Part of a small language model's weights.
Size: 8 layers, width 256, MLP 2048 GELU, 11.1M parameters.
Each number is 50 + 15 x the weight over its row's rms, rounded and kept within 0 to 99. Layers, rows and columns count from 0. The size before them is the row's rms in percent of the matrix's.

# up: layer 4 MLP up, 2048x256, rms 0.0426, rows 1962-1988, columns 128-255
# down: layer 4 MLP down (transposed), 2048x256, rms 0.032, rows 1962-1988, columns 128-255
up1962 108:51 64 57 54 60 62 47 61 15 46 46 59 60 48 47 55 73 20 39 64 62 66 44 55 37 44 48 64 69 67 71 63 55 42 73 38 59 77 61 34 52 84 62 26 38 53 46 72 51 61 79 41 58 67 27 31 44 33 29 28 61 55 70 67 38 49 47 54 89 27 36 31 45 53 80 48 47 21 77 63 35 64 40 41 57 74 62 90 48 23 49 56 66 54 36 74 41 64 39 56 67 35 31 47 76 51 28 43 33 27 33 51 55 40 49 46 45 64 49 39 61 51 73 29 27 21 97 44
down1962 107:56 59 46 35 31 55 28 27 33 69 68 69 39 39 47 34 49 64 23 34 42 72 31 29 53 70 52 66 78 38 82 60 78 50 32 48 56 35 58 43 47 49 31 60 46 63 52 47 66 56 44 37 47 36 49 48 29 44 60 70 51 51 68 63 54 56 64 67 47 36 58 32 41 32 60 40 57 62 72 33 86 53 34 58 61 32 49 51 62 48 51 67 41 33 44 78 79 47 71 49 32 64 59 81 64 45 51 50 95 39 58 66 40 28 46 57 44 96 60 63 55 43 43 48 37 45 47 80
up1963 087:48 23 32 34 75 62 58 68 27 37 56 45 67 33 46 57 52 33 47 05 72 28 68 67 55 36 25 28 47 39 54 48 47 52 58 72 34 64 46 39 46 53 70 44 53 52 40 51 53 45 47 43 23 87 35 27 26 78 51 52 65 43 44 70 21 64 20 72 44 72 43 53 42 68 72 49 60 30 45 64 55 37 50 67 57 18 46 27 62 34 69 54 64 47 39 34 34 68 62 32 54 39 42 55 46 83 50 44 75 76 25 51 52 29 60 45 51 76 56 26 68 42 73 56 50 72 41 56
down1963 095:50 50 53 60 34 57 31 68 56 68 67 72 31 34 46 50 58 51 60 86 62 46 47 43 54 58 52 48 39 52 59 40 45 62 60 24 82 26 66 38 48 56 59 25 69 62 44 37 41 61 74 63 61 50 53 48 43 51 63 50 68 14 51 34 63 55 67 37 38 40 23 59 36 46 32 99 54 45 56 54 54 30 63 43 35 71 62 59 57 62 47 63 90 51 32 51 57 53 45 49 50 51 55 69 76 46 54 33 28 32 75 67 48 64 54 40 55 69 44 58 75 45 44 54 36 69 62 51
up1964 105:72 75 50 19 54 44 48 45 41 62 54 56 54 60 11 68 65 26 59 43 70 66 35 58 52 50 61 61 47 34 53 54 73 61 50 88 73 55 44 33 34 30 59 36 55 69 37 87 26 51 28 62 32 67 40 53 35 39 50 44 66 59 59 65 62 59 50 60 57 65 39 30 46 63 56 68 48 07 50 41 25 45 50 40 34 48 01 38 40 67 61 14 23 39 86 60 40 36 58 54 58 39 51 41 55 56 46 46 47 64 57 58 58 34 41 41 59 66 57 18 56 77 55 44 35 42 58 62
down1964 114:35 45 50 55 65 36 43 57 31 48 77 49 51 51 44 64 33 24 41 37 39 35 59 49 68 28 13 78 66 52 50 62 55 65 69 70 39 34 36 67 78 67 39 49 61 76 52 37 54 44 40 39 63 67 77 34 45 53 63 58 45 37 52 63 33 41 42 44 42 46 51 30 67 48 54 55 58 57 57 30 53 42 27 62 68 52 61 42 43 43 60 49 49 77 27 47 68 56 45 42 26 50 73 89 39 66 31 77 31 73 40 72 50 55 49 57 48 49 60 63 32 32 62 21 35 62 80 47
up1965 080:40 44 43 49 40 56 22 27 66 53 74 73 22 60 31 51 75 52 53 32 52 62 48 75 28 36 57 47 50 46 40 48 44 41 39 68 45 51 59 68 53 46 53 35 51 58 43 42 35 70 67 55 56 49 35 54 60 56 63 60 47 50 35 78 58 81 25 27 55 49 50 79 74 54 51 62 46 57 46 39 63 47 45 48 44 55 58 53 40 45 55 26 53 65 55 46 48 62 41 34 34 30 51 35 40 33 60 39 25 42 46 44 72 43 56 52 52 48 43 54 63 38 62 69 43 44 95 50
down1965 082:60 53 45 52 51 62 60 45 52 59 83 55 29 49 40 53 35 48 64 54 28 65 62 43 34 54 48 51 44 54 52 48 87 28 72 40 55 47 48 77 44 68 47 50 53 44 42 57 42 26 38 21 53 55 83 63 34 57 52 48 61 40 58 62 52 43 67 56 55 54 41 43 53 49 62 37 29 44 68 52 31 45 65 54 49 47 48 59 50 44 64 46 47 49 50 51 60 36 58 75 28 92 27 81 47 33 48 39 54 57 40 56 55 33 35 23 31 66 59 63 32 20 55 55 72 72 65 69
up1966 098:74 44 46 68 67 30 58 79 44 53 67 41 74 33 62 30 54 48 37 60 46 47 42 56 59 31 16 57 42 62 21 51 39 46 44 78 44 58 65 28 55 40 62 64 63 61 19 71 30 46 33 48 44 46 57 49 51 45 46 28 51 25 67 59 79 49 45 31 51 54 45 40 93 40 59 69 22 62 66 39 66 29 44 30 41 45 70 59 51 48 72 54 59 68 56 73 91 42 49 33 61 25 35 21 47 31 52 39 16 52 53 63 49 62 33 76 47 57 42 46 55 45 28 24 49 23 45 61
down1966 096:44 39 75 58 37 48 41 49 62 50 62 51 60 56 51 67 84 64 75 46 29 39 35 43 35 48 60 54 44 36 52 57 47 47 40 36 38 30 31 59 50 46 49 29 58 53 42 28 70 45 44 51 54 59 47 49 39 80 40 70 44 51 36 80 21 45 36 53 63 36 52 38 80 66 27 27 60 49 54 46 27 56 28 74 45 48 58 49 41 33 41 45 63 44 82 76 68 46 57 38 53 81 33 48 33 44 65 22 60 52 55 38 57 56 68 47 60 34 31 51 38 44 75 43 33 72 30 55
up1967 081:71 32 60 38 74 71 33 57 66 24 25 66 43 38 46 51 46 60 43 40 15 60 22 34 32 66 27 63 55 67 54 54 54 65 47 26 38 51 88 33 45 44 43 25 40 72 52 59 79 63 50 26 78 67 46 57 62 28 53 56 47 48 69 50 36 38 45 65 52 24 50 45 57 38 54 57 78 30 50 67 27 60 67 36 25 51 44 42 49 61 58 55 45 45 48 50 58 68 44 56 62 40 19 29 24 30 38 63 51 38 49 26 38 74 64 56 35 80 48 41 58 39 68 63 59 21 51 55
down1967 094:34 60 50 42 49 33 12 40 77 71 50 60 19 45 73 39 34 52 65 62 62 48 60 54 65 54 51 52 53 44 70 57 40 59 58 51 39 30 53 66 16 56 31 57 64 68 60 36 48 50 56 49 40 38 85 41 67 49 58 37 41 61 77 36 50 31 40 46 56 49 27 75 36 55 60 29 44 30 60 27 58 38 68 35 66 47 38 50 35 60 34 46 38 71 67 57 36 44 51 53 67 44 82 64 37 61 44 43 61 43 67 53 53 49 54 57 59 46 81 52 43 61 50 25 53 57 77 52
up1968 101:52 46 59 66 92 55 06 57 29 54 70 46 46 51 31 58 42 39 83 50 56 52 46 41 06 42 68 46 37 79 65 31 65 38 64 59 49 59 53 68 57 31 76 68 56 63 57 51 66 53 37 53 34 47 68 35 50 53 35 56 60 35 48 53 38 43 44 67 51 45 46 70 61 43 57 50 55 64 38 56 47 43 59 66 72 46 59 78 36 41 79 76 54 54 43 25 51 66 60 50 56 35 48 60 44 68 44 49 48 33 23 50 66 62 59 65 44 60 47 38 36 61 49 50 44 52 67 71
down1968 095:64 38 62 41 37 44 50 34 33 59 28 44 76 44 50 41 33 60 38 22 66 35 73 58 40 57 35 56 33 46 34 49 59 47 52 50 47 29 46 42 38 38 59 59 20 51 54 63 68 43 56 40 38 72 50 71 42 50 33 30 37 55 45 58 69 16 60 68 35 36 35 25 27 50 64 45 25 56 41 45 46 78 59 37 47 51 54 46 68 58 31 44 49 63 23 55 49 49 60 61 81 49 64 19 49 28 23 59 37 14 66 43 56 29 58 72 47 24 52 50 39 42 48 44 42 25 28 50
up1969 107:54 67 40 45 55 36 50 41 50 37 61 67 57 71 57 48 58 57 54 60 86 40 62 63 60 35 47 15 45 86 61 62 33 49 63 62 55 43 61 54 53 37 35 36 56 65 31 50 50 62 50 45 53 81 52 42 59 64 55 54 53 46 49 49 76 49 78 55 44 22 50 49 65 63 62 44 55 49 59 74 32 39 52 42 51 39 58 37 44 32 78 77 62 49 76 67 57 56 49 49 70 12 35 47 35 46 35 41 50 07 56 65 52 52 58 75 54 83 29 58 52 42 37 39 60 37 42 71
down1969 118:63 28 81 61 53 59 38 45 48 47 23 53 37 38 43 41 24 58 41 68 29 75 45 61 55 63 79 46 42 45 53 55 58 59 37 72 48 56 47 67 49 56 42 31 53 35 35 45 61 46 44 56 60 48 46 59 36 53 61 40 45 67 40 46 26 55 07 79 55 65 49 59 37 70 48 33 49 31 34 44 16 66 56 50 41 58 49 54 35 73 39 56 42 65 50 36 48 56 33 34 46 99 90 46 47 25 64 61 43 81 70 27 48 55 36 49 45 29 81 48 49 32 45 60 48 76 62 62
up1970 098:53 55 53 38 42 25 68 45 43 48 30 50 53 53 61 39 63 47 37 45 34 29 85 76 70 40 43 56 12 62 29 44 61 50 49 56 56 23 51 24 72 57 67 49 35 57 33 56 74 85 37 50 44 55 69 59 68 55 32 69 65 48 32 65 48 38 47 49 40 44 38 44 13 41 52 55 63 85 28 55 67 71 45 42 45 56 37 30 63 55 61 73 43 73 56 39 46 40 30 54 60 21 18 35 50 28 39 60 35 58 33 39 48 58 33 77 39 39 58 48 18 63 74 65 21 36 62 68
down1970 101:43 63 36 82 56 69 56 40 28 49 65 78 80 58 30 68 44 37 44 66 55 47 27 55 37 71 44 21 72 51 82 46 36 37 27 70 46 69 58 75 46 50 77 65 33 23 54 30 23 29 49 41 68 64 33 38 29 36 41 51 52 64 60 59 50 25 46 55 41 57 40 52 36 44 35 47 28 51 50 78 52 62 47 43 79 27 44 62 27 60 67 31 62 14 51 42 33 76 37 41 52 82 53 64 62 65 46 28 51 53 44 34 55 72 62 12 65 43 59 53 27 57 49 51 42 21 47 46
up1971 117:51 55 58 34 69 72 64 47 48 51 57 59 55 41 24 54 49 38 28 55 21 61 53 34 37 21 71 40 46 49 38 68 63 74 33 74 11 55 36 33 34 51 65 47 53 69 50 65 57 59 41 24 38 69 40 38 42 53 42 48 62 73 63 51 46 32 50 50 27 75 50 52 50 39 85 63 40 47 48 46 62 60 48 54 45 58 38 89 64 65 81 27 36 69 75 49 34 84 37 39 77 30 49 73 43 66 68 44 29 60 47 75 42 67 62 52 66 44 73 52 12 33 42 44 16 42 63 49
down1971 100:48 59 37 53 51 43 65 39 31 55 18 45 89 39 57 47 48 26 38 38 54 57 39 54 91 59 31 39 58 77 65 37 41 46 57 61 47 32 54 56 47 50 50 48 53 59 61 66 47 69 45 61 50 46 32 32 70 66 51 87 49 73 62 45 40 57 47 29 62 53 51 49 61 47 09 44 50 21 48 66 45 57 23 61 72 45 52 39 46 18 42 63 44 59 50 28 35 61 54 42 46 54 29 74 79 55 55 52 68 39 29 57 49 40 49 57 67 80 38 51 40 27 64 39 37 77 46 58
up1972 095:75 56 44 54 68 46 43 53 59 17 29 62 59 42 47 41 34 46 66 63 36 43 75 75 54 78 49 41 89 60 64 81 60 56 52 59 56 33 99 46 79 36 43 48 23 39 49 39 53 58 40 77 22 29 24 33 32 50 50 76 33 41 49 66 34 56 22 32 47 56 24 25 42 65 60 42 57 48 56 46 41 38 49 44 42 50 55 26 45 33 43 32 62 60 55 61 61 58 37 65 72 71 54 38 56 36 40 61 31 65 50 47 65 35 56 40 39 89 50 55 50 39 67 35 17 68 67 49
down1972 102:50 62 58 53 68 42 70 51 61 70 65 32 58 48 24 34 53 56 39 62 55 62 46 50 79 40 37 67 70 28 33 26 50 39 38 38 31 54 40 46 46 57 53 87 50 64 62 57 65 34 69 40 56 79 47 40 57 43 41 30 52 68 66 35 41 62 79 48 76 44 41 40 66 61 54 71 37 56 73 69 45 55 57 61 39 49 73 42 70 60 45 66 27 58 58 51 49 41 68 35 33 45 41 74 53 40 58 36 73 48 50 49 63 43 53 36 52 22 47 55 58 39 39 34 60 65 28 49
up1973 100:43 55 64 30 45 28 20 51 45 60 38 47 26 49 53 39 62 54 57 36 26 48 36 40 19 52 55 55 24 53 45 54 63 35 70 28 35 68 66 51 43 66 41 39 59 47 62 80 60 54 49 59 56 36 52 62 71 63 31 50 56 50 21 28 58 35 45 34 17 60 58 54 35 47 79 48 58 43 81 62 36 43 31 60 70 39 87 51 71 14 58 49 61 38 26 54 43 76 50 50 65 42 55 39 63 45 73 22 42 58 66 45 57 75 61 25 40 36 24 61 43 45 62 51 38 50 53 64
down1973 101:33 55 71 43 62 62 89 67 48 51 67 56 49 64 40 59 54 48 47 84 46 45 51 41 59 75 55 47 55 38 48 66 24 37 38 65 57 36 30 56 48 58 44 57 69 28 58 51 50 70 50 23 34 57 53 42 38 59 63 26 47 42 39 50 65 59 42 74 78 56 47 68 60 61 39 40 44 33 55 30 51 58 70 31 47 48 48 44 21 51 23 43 35 74 49 55 61 22 40 51 43 59 45 52 53 68 57 51 50 45 56 21 37 70 34 41 52 74 67 30 26 34 30 26 66 79 52 55
up1974 106:68 23 51 29 56 36 31 56 39 62 69 46 45 38 39 53 59 41 36 73 66 71 51 56 83 48 43 73 34 53 51 38 52 45 58 66 27 87 75 18 74 28 58 56 55 39 46 66 79 42 56 58 54 47 64 45 44 53 73 71 36 48 36 54 72 21 34 68 63 38 36 59 47 61 60 57 71 40 58 49 10 62 34 36 45 51 69 46 81 49 79 16 23 67 37 37 54 71 60 45 43 64 21 29 47 44 73 23 45 41 52 23 69 61 63 67 51 45 56 13 56 39 50 61 67 45 22 65
down1974 105:60 46 50 58 55 52 38 36 34 62 29 35 37 70 57 75 34 64 45 42 79 58 55 59 31 65 44 49 38 68 40 48 22 40 56 71 65 09 37 76 54 41 48 18 49 46 33 81 44 62 65 51 54 51 39 35 29 43 46 64 62 79 37 59 80 26 56 58 53 51 48 46 35 69 40 51 48 47 36 41 51 55 35 61 66 55 77 61 55 63 55 67 34 58 78 44 37 75 47 62 65 66 80 52 67 31 43 68 78 63 69 46 48 30 46 40 62 44 71 65 55 35 50 60 32 51 52 66
up1975 112:56 40 46 34 45 42 65 27 64 47 61 49 45 49 39 70 55 37 44 58 17 28 18 49 55 59 29 61 62 56 69 11 47 33 49 67 48 52 57 48 43 64 67 54 14 66 43 63 51 50 63 60 71 58 46 34 76 73 54 22 56 43 52 38 35 51 27 41 52 44 46 77 61 77 56 52 50 39 59 40 67 27 46 62 64 76 43 58 70 44 73 70 51 39 35 58 37 51 51 59 49 55 75 41 47 68 22 41 61 28 20 46 40 65 64 49 29 46 52 40 39 82 64 38 56 78 82 49
down1975 104:54 34 60 52 50 66 35 34 42 43 51 55 94 70 58 54 18 40 19 74 45 43 60 62 40 34 52 65 43 38 66 40 68 67 33 63 71 50 64 55 72 88 55 42 53 36 48 54 46 43 35 63 55 68 63 66 53 37 55 48 44 78 59 39 48 50 33 40 39 44 50 47 32 44 61 65 73 45 63 71 38 63 46 59 61 38 49 68 25 54 52 40 64 65 24 19 59 54 59 49 57 52 45 56 58 47 51 63 33 44 38 67 65 74 74 55 56 54 79 49 65 31 33 44 47 57 44 59
up1976 095:60 24 52 78 59 48 36 28 47 37 31 61 49 70 73 62 34 48 35 24 55 55 37 54 52 50 37 72 32 52 37 28 78 49 73 55 36 59 41 52 65 62 48 24 45 96 59 45 40 34 09 47 44 65 66 18 57 69 61 62 69 51 46 21 47 40 39 57 50 49 54 36 58 52 34 64 39 40 64 43 09 24 38 43 61 61 62 64 47 74 45 37 33 55 57 39 53 54 43 48 36 38 45 63 37 50 35 69 43 08 55 63 72 56 55 74 64 59 81 32 44 43 49 46 57 52 43 51
down1976 094:45 84 56 59 76 52 67 57 49 44 38 48 38 54 21 70 41 23 58 50 45 25 58 41 40 42 64 37 99 30 76 61 28 63 33 25 74 40 51 52 50 44 53 59 43 55 49 61 44 67 67 57 21 37 53 65 55 44 45 27 45 47 64 63 62 34 53 45 52 22 56 68 39 53 62 48 33 45 32 73 58 52 43 59 56 49 19 40 38 36 42 63 54 32 61 62 62 09 32 30 49 46 54 53 27 52 79 14 69 64 56 59 50 22 25 32 66 30 55 27 54 27 30 55 65 51 38 68
up1977 091:45 28 34 29 24 54 46 54 50 36 34 35 52 50 68 61 71 64 56 65 63 56 32 52 62 54 80 48 36 69 37 52 23 71 42 62 29 37 46 30 59 70 47 47 60 51 27 50 65 68 49 23 80 41 79 37 42 68 26 21 49 62 30 51 41 61 55 61 55 56 50 68 43 66 95 54 55 30 68 78 34 36 39 50 68 39 41 41 57 32 69 57 49 39 42 21 40 36 49 54 42 44 48 80 77 34 42 46 35 48 54 46 47 58 61 47 42 61 51 57 44 43 84 59 50 52 49 38
down1977 090:57 68 72 39 30 58 82 35 52 61 82 35 20 36 71 38 68 46 51 69 47 51 55 68 49 41 39 47 54 47 60 18 43 06 48 32 28 55 61 51 77 67 54 55 46 20 61 54 26 64 43 53 63 82 61 41 49 46 44 46 43 50 73 57 34 52 35 35 59 38 62 39 52 40 55 51 49 45 22 34 47 27 50 59 31 59 67 64 25 32 33 76 62 49 32 67 34 44 37 45 37 58 43 63 50 63 40 57 52 56 62 49 45 73 80 47 18 67 15 18 60 46 28 66 46 51 39 66
up1978 104:44 40 55 16 40 41 67 34 30 54 62 41 37 11 63 46 52 59 42 63 54 17 69 56 53 39 69 41 50 53 80 55 53 00 54 60 45 29 47 49 56 55 45 37 52 67 38 70 17 23 46 52 52 57 49 45 42 52 42 53 59 68 81 62 68 33 59 68 37 91 52 63 38 50 42 63 58 72 50 56 37 53 44 53 66 70 43 42 89 78 58 31 57 41 69 48 52 69 39 68 58 36 32 58 61 75 41 40 46 41 43 40 52 49 62 73 55 61 66 56 56 53 37 51 48 46 73 55
down1978 100:60 93 50 47 44 64 48 54 80 47 42 43 52 42 57 38 50 47 55 46 48 57 30 59 27 64 55 34 47 29 35 49 48 62 71 70 71 57 53 69 39 47 48 58 67 40 53 41 34 51 36 53 40 54 50 16 46 55 37 33 29 55 74 63 37 51 72 41 41 34 34 57 51 40 48 17 48 33 42 56 58 39 47 57 29 19 57 26 51 47 57 70 42 64 57 76 43 40 50 48 59 58 49 66 51 23 72 21 35 25 77 58 46 67 40 72 28 50 50 45 66 50 68 57 53 32 15 79
up1979 092:57 56 38 62 42 53 16 67 45 59 20 52 46 72 46 14 57 30 33 58 36 38 46 57 54 45 65 48 71 55 46 56 56 47 45 63 49 67 49 38 68 59 52 60 36 60 62 54 79 59 51 64 47 64 36 39 72 35 39 73 59 56 37 65 61 87 49 46 28 36 71 33 57 38 38 48 53 44 49 22 29 45 52 36 41 44 42 35 62 74 65 75 43 51 51 57 47 48 80 63 64 29 39 28 52 35 51 35 37 60 59 67 81 70 49 42 55 32 64 48 55 42 69 35 43 36 46 58
down1979 099:53 57 70 67 53 54 59 33 47 50 63 24 85 62 53 91 55 81 57 61 51 51 71 52 45 46 49 47 33 37 80 44 58 52 73 57 54 31 31 61 42 63 34 45 43 48 33 43 53 48 62 67 53 39 72 51 59 75 71 36 24 84 57 37 40 18 38 58 45 42 26 35 48 54 68 46 27 45 42 35 33 42 91 40 38 23 58 58 35 40 91 53 36 51 58 34 93 48 46 47 35 63 44 60 32 66 51 61 51 35 68 24 37 48 58 44 50 50 60 51 38 32 36 58 40 56 51 38
up1980 090:42 15 87 56 33 49 53 69 58 63 32 55 68 31 52 58 62 14 60 44 52 38 57 50 47 35 78 99 43 75 51 23 26 34 53 51 45 43 27 44 33 58 54 33 39 40 62 67 45 52 29 54 70 42 59 65 46 46 60 42 54 79 50 54 80 33 40 63 52 37 48 66 57 63 39 73 50 45 58 53 78 62 63 38 62 40 49 47 56 64 44 56 53 59 96 57 61 46 50 65 59 57 46 83 23 33 32 62 35 53 53 71 40 48 52 66 54 54 75 35 48 55 53 47 31 30 41 40
down1980 096:54 41 50 57 57 46 35 47 34 53 55 55 28 45 59 37 47 78 48 38 53 58 62 76 15 46 54 31 47 36 40 60 34 48 57 57 47 41 70 56 15 61 44 43 38 56 13 69 71 59 53 36 60 48 59 58 62 08 43 69 69 59 45 39 49 46 37 42 60 38 70 56 47 52 57 30 27 24 22 52 42 72 49 57 44 84 53 88 36 34 59 45 63 50 41 34 46 21 39 45 43 31 60 67 52 75 44 38 49 51 54 69 79 08 30 30 48 57 75 48 35 60 57 77 71 58 57 62
up1981 097:43 45 37 44 64 62 48 36 20 37 59 38 58 51 37 22 66 75 35 48 31 44 63 52 63 30 58 38 57 49 23 23 46 46 43 38 57 47 26 37 18 45 84 43 62 79 61 48 68 52 38 57 53 72 44 55 58 84 58 58 64 70 19 57 21 81 42 62 42 69 38 43 48 50 37 43 70 54 54 69 54 63 59 28 34 72 43 38 81 51 59 47 44 46 45 45 41 41 71 61 49 39 49 46 44 54 65 50 51 48 37 65 53 36 33 65 58 48 43 31 24 59 54 43 63 44 42 41
down1981 101:71 42 58 66 60 52 51 48 59 43 54 56 28 51 50 70 63 37 38 66 45 34 47 58 79 41 50 49 42 40 62 62 60 54 41 48 55 53 65 43 33 47 44 49 66 43 47 28 18 52 39 68 40 32 35 54 66 36 66 58 46 42 60 57 54 48 55 63 56 97 54 51 53 34 33 56 51 53 45 38 37 34 68 62 28 51 38 56 63 25 38 46 50 58 44 53 55 57 42 51 40 56 64 51 45 18 49 58 44 37 78 55 68 47 72 76 46 47 40 22 41 26 48 36 44 72 34 14
up1982 100:73 53 42 67 65 35 63 67 32 32 58 55 54 47 60 31 73 64 35 40 40 37 69 61 19 68 45 36 39 45 32 46 48 57 55 65 41 27 35 67 43 27 79 29 57 70 45 31 49 68 61 47 47 45 47 64 44 64 39 26 62 41 59 54 47 50 24 38 66 77 62 36 74 47 34 80 75 46 47 51 33 44 62 37 56 41 73 73 35 66 48 38 33 58 44 50 46 62 59 42 58 47 33 66 44 68 48 60 37 45 47 39 63 60 66 47 58 49 54 57 29 63 53 92 45 45 52 53
down1982 106:63 65 80 37 48 39 34 55 95 63 44 56 67 23 56 29 60 71 52 52 26 51 61 63 74 37 63 55 31 71 33 35 25 48 52 43 45 86 46 41 47 40 39 27 49 47 34 58 42 33 45 45 51 45 41 45 70 60 65 36 37 43 69 72 43 46 58 75 47 39 67 82 50 54 26 62 70 44 36 54 74 24 64 44 62 34 66 32 76 42 57 55 57 38 50 24 60 54 54 34 71 55 71 56 49 45 53 47 53 61 43 49 60 64 47 37 43 33 58 57 50 46 52 31 48 68 66 46
up1983 104:45 55 40 52 59 43 27 74 60 42 56 48 40 60 35 55 57 50 57 61 36 51 34 36 69 58 55 56 78 45 58 40 46 23 55 51 35 98 65 24 65 76 80 51 40 45 06 52 62 54 33 50 61 34 33 38 32 73 46 27 53 55 39 57 47 50 17 46 41 72 43 67 67 49 56 56 91 51 58 59 65 48 68 64 46 68 51 44 77 43 49 72 39 67 58 66 68 62 68 58 57 65 71 49 06 43 30 24 13 52 56 62 60 52 49 44 63 84 36 54 47 46 47 49 64 49 38 54
down1983 096:69 37 44 69 68 51 47 62 46 39 54 55 36 55 49 59 69 57 42 59 76 21 26 58 74 64 62 32 84 52 70 52 61 27 64 37 32 37 61 39 36 44 48 72 79 50 30 37 62 51 34 37 45 66 50 37 47 34 41 72 55 56 29 36 39 96 83 20 51 52 64 55 84 39 63 45 39 49 59 60 80 69 55 66 42 44 61 56 50 54 57 50 62 61 54 36 32 58 41 45 34 32 73 75 19 50 40 40 58 50 55 59 52 35 56 53 53 62 35 40 57 89 55 23 62 14 48 43
up1984 094:57 46 43 38 72 33 69 52 65 68 40 38 46 49 47 27 49 23 57 65 56 35 45 77 47 17 97 42 62 46 39 39 41 77 84 55 56 80 51 10 79 60 58 57 69 56 60 46 51 47 67 40 49 55 27 45 59 45 37 28 54 43 55 56 79 24 31 74 48 38 62 46 55 54 45 37 56 39 35 20 55 47 51 52 55 27 33 30 57 32 68 67 47 63 89 38 16 54 70 45 67 53 70 57 33 17 41 50 56 66 45 20 40 70 42 43 67 50 45 55 37 42 28 43 64 44 34 74
down1984 092:55 31 30 58 46 50 32 20 38 30 50 56 50 31 66 50 30 56 81 42 47 34 51 31 33 73 11 43 50 45 45 29 74 28 38 58 58 36 59 48 53 68 57 34 44 15 50 66 74 52 46 81 08 57 53 66 51 52 43 42 65 45 31 84 52 76 60 32 56 35 52 62 28 45 53 55 51 61 45 69 30 56 72 75 44 63 59 47 45 42 53 36 65 40 61 64 81 55 39 58 41 71 32 67 67 81 19 36 46 68 33 39 51 40 55 55 38 55 46 38 29 56 44 67 64 50 35 20
up1985 105:37 58 58 00 33 56 74 62 41 30 58 53 53 16 12 61 64 64 37 67 61 26 49 42 49 32 24 41 47 64 62 55 44 34 50 52 47 53 59 27 61 35 33 56 29 37 53 41 58 54 43 33 61 46 62 69 38 29 22 35 67 58 46 54 24 43 36 46 26 18 55 75 38 73 47 49 36 57 47 53 49 69 64 44 65 47 49 48 52 39 78 64 24 53 49 43 63 61 71 74 36 39 17 65 46 61 52 72 45 42 35 65 56 38 63 72 40 67 58 36 22 28 57 67 65 41 53 43
down1985 098:60 17 51 68 55 26 71 52 42 67 65 60 71 31 47 72 31 55 52 46 31 70 52 45 53 26 36 75 25 48 46 66 26 56 38 39 65 52 46 38 96 39 35 66 58 47 48 48 45 37 52 53 62 52 50 70 83 47 41 36 64 44 35 31 62 07 66 67 57 45 54 46 45 53 57 68 36 61 49 31 13 53 54 29 64 57 43 62 41 43 54 54 51 50 25 57 40 49 29 48 65 52 70 51 72 51 40 51 33 45 69 46 77 57 68 43 18 44 58 49 58 33 55 41 59 39 36 40
up1986 101:78 31 99 50 24 60 47 75 41 69 37 44 52 26 60 54 55 54 36 48 45 41 67 77 71 43 89 70 42 49 31 38 58 47 55 29 32 70 16 19 62 48 77 24 22 44 62 73 29 27 37 37 47 60 59 69 64 54 71 55 65 49 55 69 64 30 31 57 62 45 45 43 55 77 38 38 61 46 48 56 39 47 21 45 51 81 47 35 72 62 52 52 40 48 20 52 55 61 28 73 41 46 38 28 51 37 38 40 32 60 63 38 63 59 60 58 48 57 61 59 43 52 46 47 49 29 37 69
down1986 101:58 56 65 52 44 61 63 68 37 29 65 66 32 44 41 55 48 67 34 63 37 53 51 48 43 48 42 52 27 41 37 67 47 42 33 52 83 49 42 49 68 57 53 65 59 58 32 47 69 49 51 37 55 50 59 27 84 66 36 54 40 35 53 07 55 39 74 60 79 72 35 67 24 54 43 46 15 34 36 55 14 74 41 34 63 62 55 25 24 54 58 46 72 76 49 54 32 56 45 47 42 59 54 67 35 42 84 44 50 47 57 54 57 41 46 55 63 58 87 38 43 54 58 48 81 58 33 57
up1987 103:59 56 68 50 24 68 59 35 29 61 64 64 41 39 50 52 74 56 76 60 22 39 49 47 30 34 55 46 43 58 28 37 57 41 61 60 59 64 51 28 45 59 48 66 28 44 58 75 49 64 76 39 73 48 77 51 54 46 58 57 78 36 49 44 32 35 39 23 21 54 40 47 76 47 62 29 55 43 59 32 57 65 25 26 58 41 53 59 98 36 40 61 54 50 45 34 48 48 23 33 38 62 22 60 59 53 88 45 50 38 40 47 50 55 37 76 49 50 52 44 64 42 38 40 42 14 81 51
down1987 100:38 32 26 61 30 47 57 38 48 49 63 52 50 50 27 41 49 51 44 52 71 54 76 30 57 30 61 38 63 54 42 47 58 42 36 57 56 35 50 84 50 46 47 52 76 13 40 43 66 52 44 55 47 54 43 40 58 56 32 46 37 52 50 56 76 35 32 55 51 75 24 50 79 47 45 53 51 52 35 48 82 58 67 63 38 70 35 35 02 60 58 46 27 40 28 44 79 61 38 33 52 35 33 47 30 40 15 77 48 51 75 34 60 41 58 36 64 52 59 59 44 53 27 60 54 57 43 69
up1988 096:81 57 46 51 60 49 40 54 56 49 27 51 64 14 45 43 46 30 67 48 45 41 50 72 70 48 53 84 43 57 30 30 65 31 52 56 43 42 82 59 49 38 52 41 35 35 51 56 77 50 25 42 38 55 38 47 60 30 35 41 46 47 41 43 17 49 32 78 47 57 43 78 42 83 39 68 45 68 68 68 55 53 68 51 46 51 57 47 87 37 68 60 28 46 56 45 53 69 43 67 52 48 42 50 69 56 88 45 61 30 30 44 97 65 32 47 31 58 62 67 36 50 59 56 43 40 57 57
down1988 103:40 45 61 56 56 89 55 64 60 48 48 63 45 53 79 33 44 46 46 52 50 71 62 48 33 63 48 18 53 52 54 78 65 47 59 47 33 52 59 56 71 37 48 60 44 56 35 26 64 44 39 66 60 40 44 52 56 44 38 63 28 45 47 55 60 39 54 47 34 33 42 51 27 27 41 23 50 21 65 55 61 20 28 41 52 58 48 30 54 45 76 51 60 63 58 50 27 28 60 53 42 43 55 64 36 63 21 47 48 61 67 73 43 56 79 59 83 31 57 35 26 62 61 44 77 38 28 49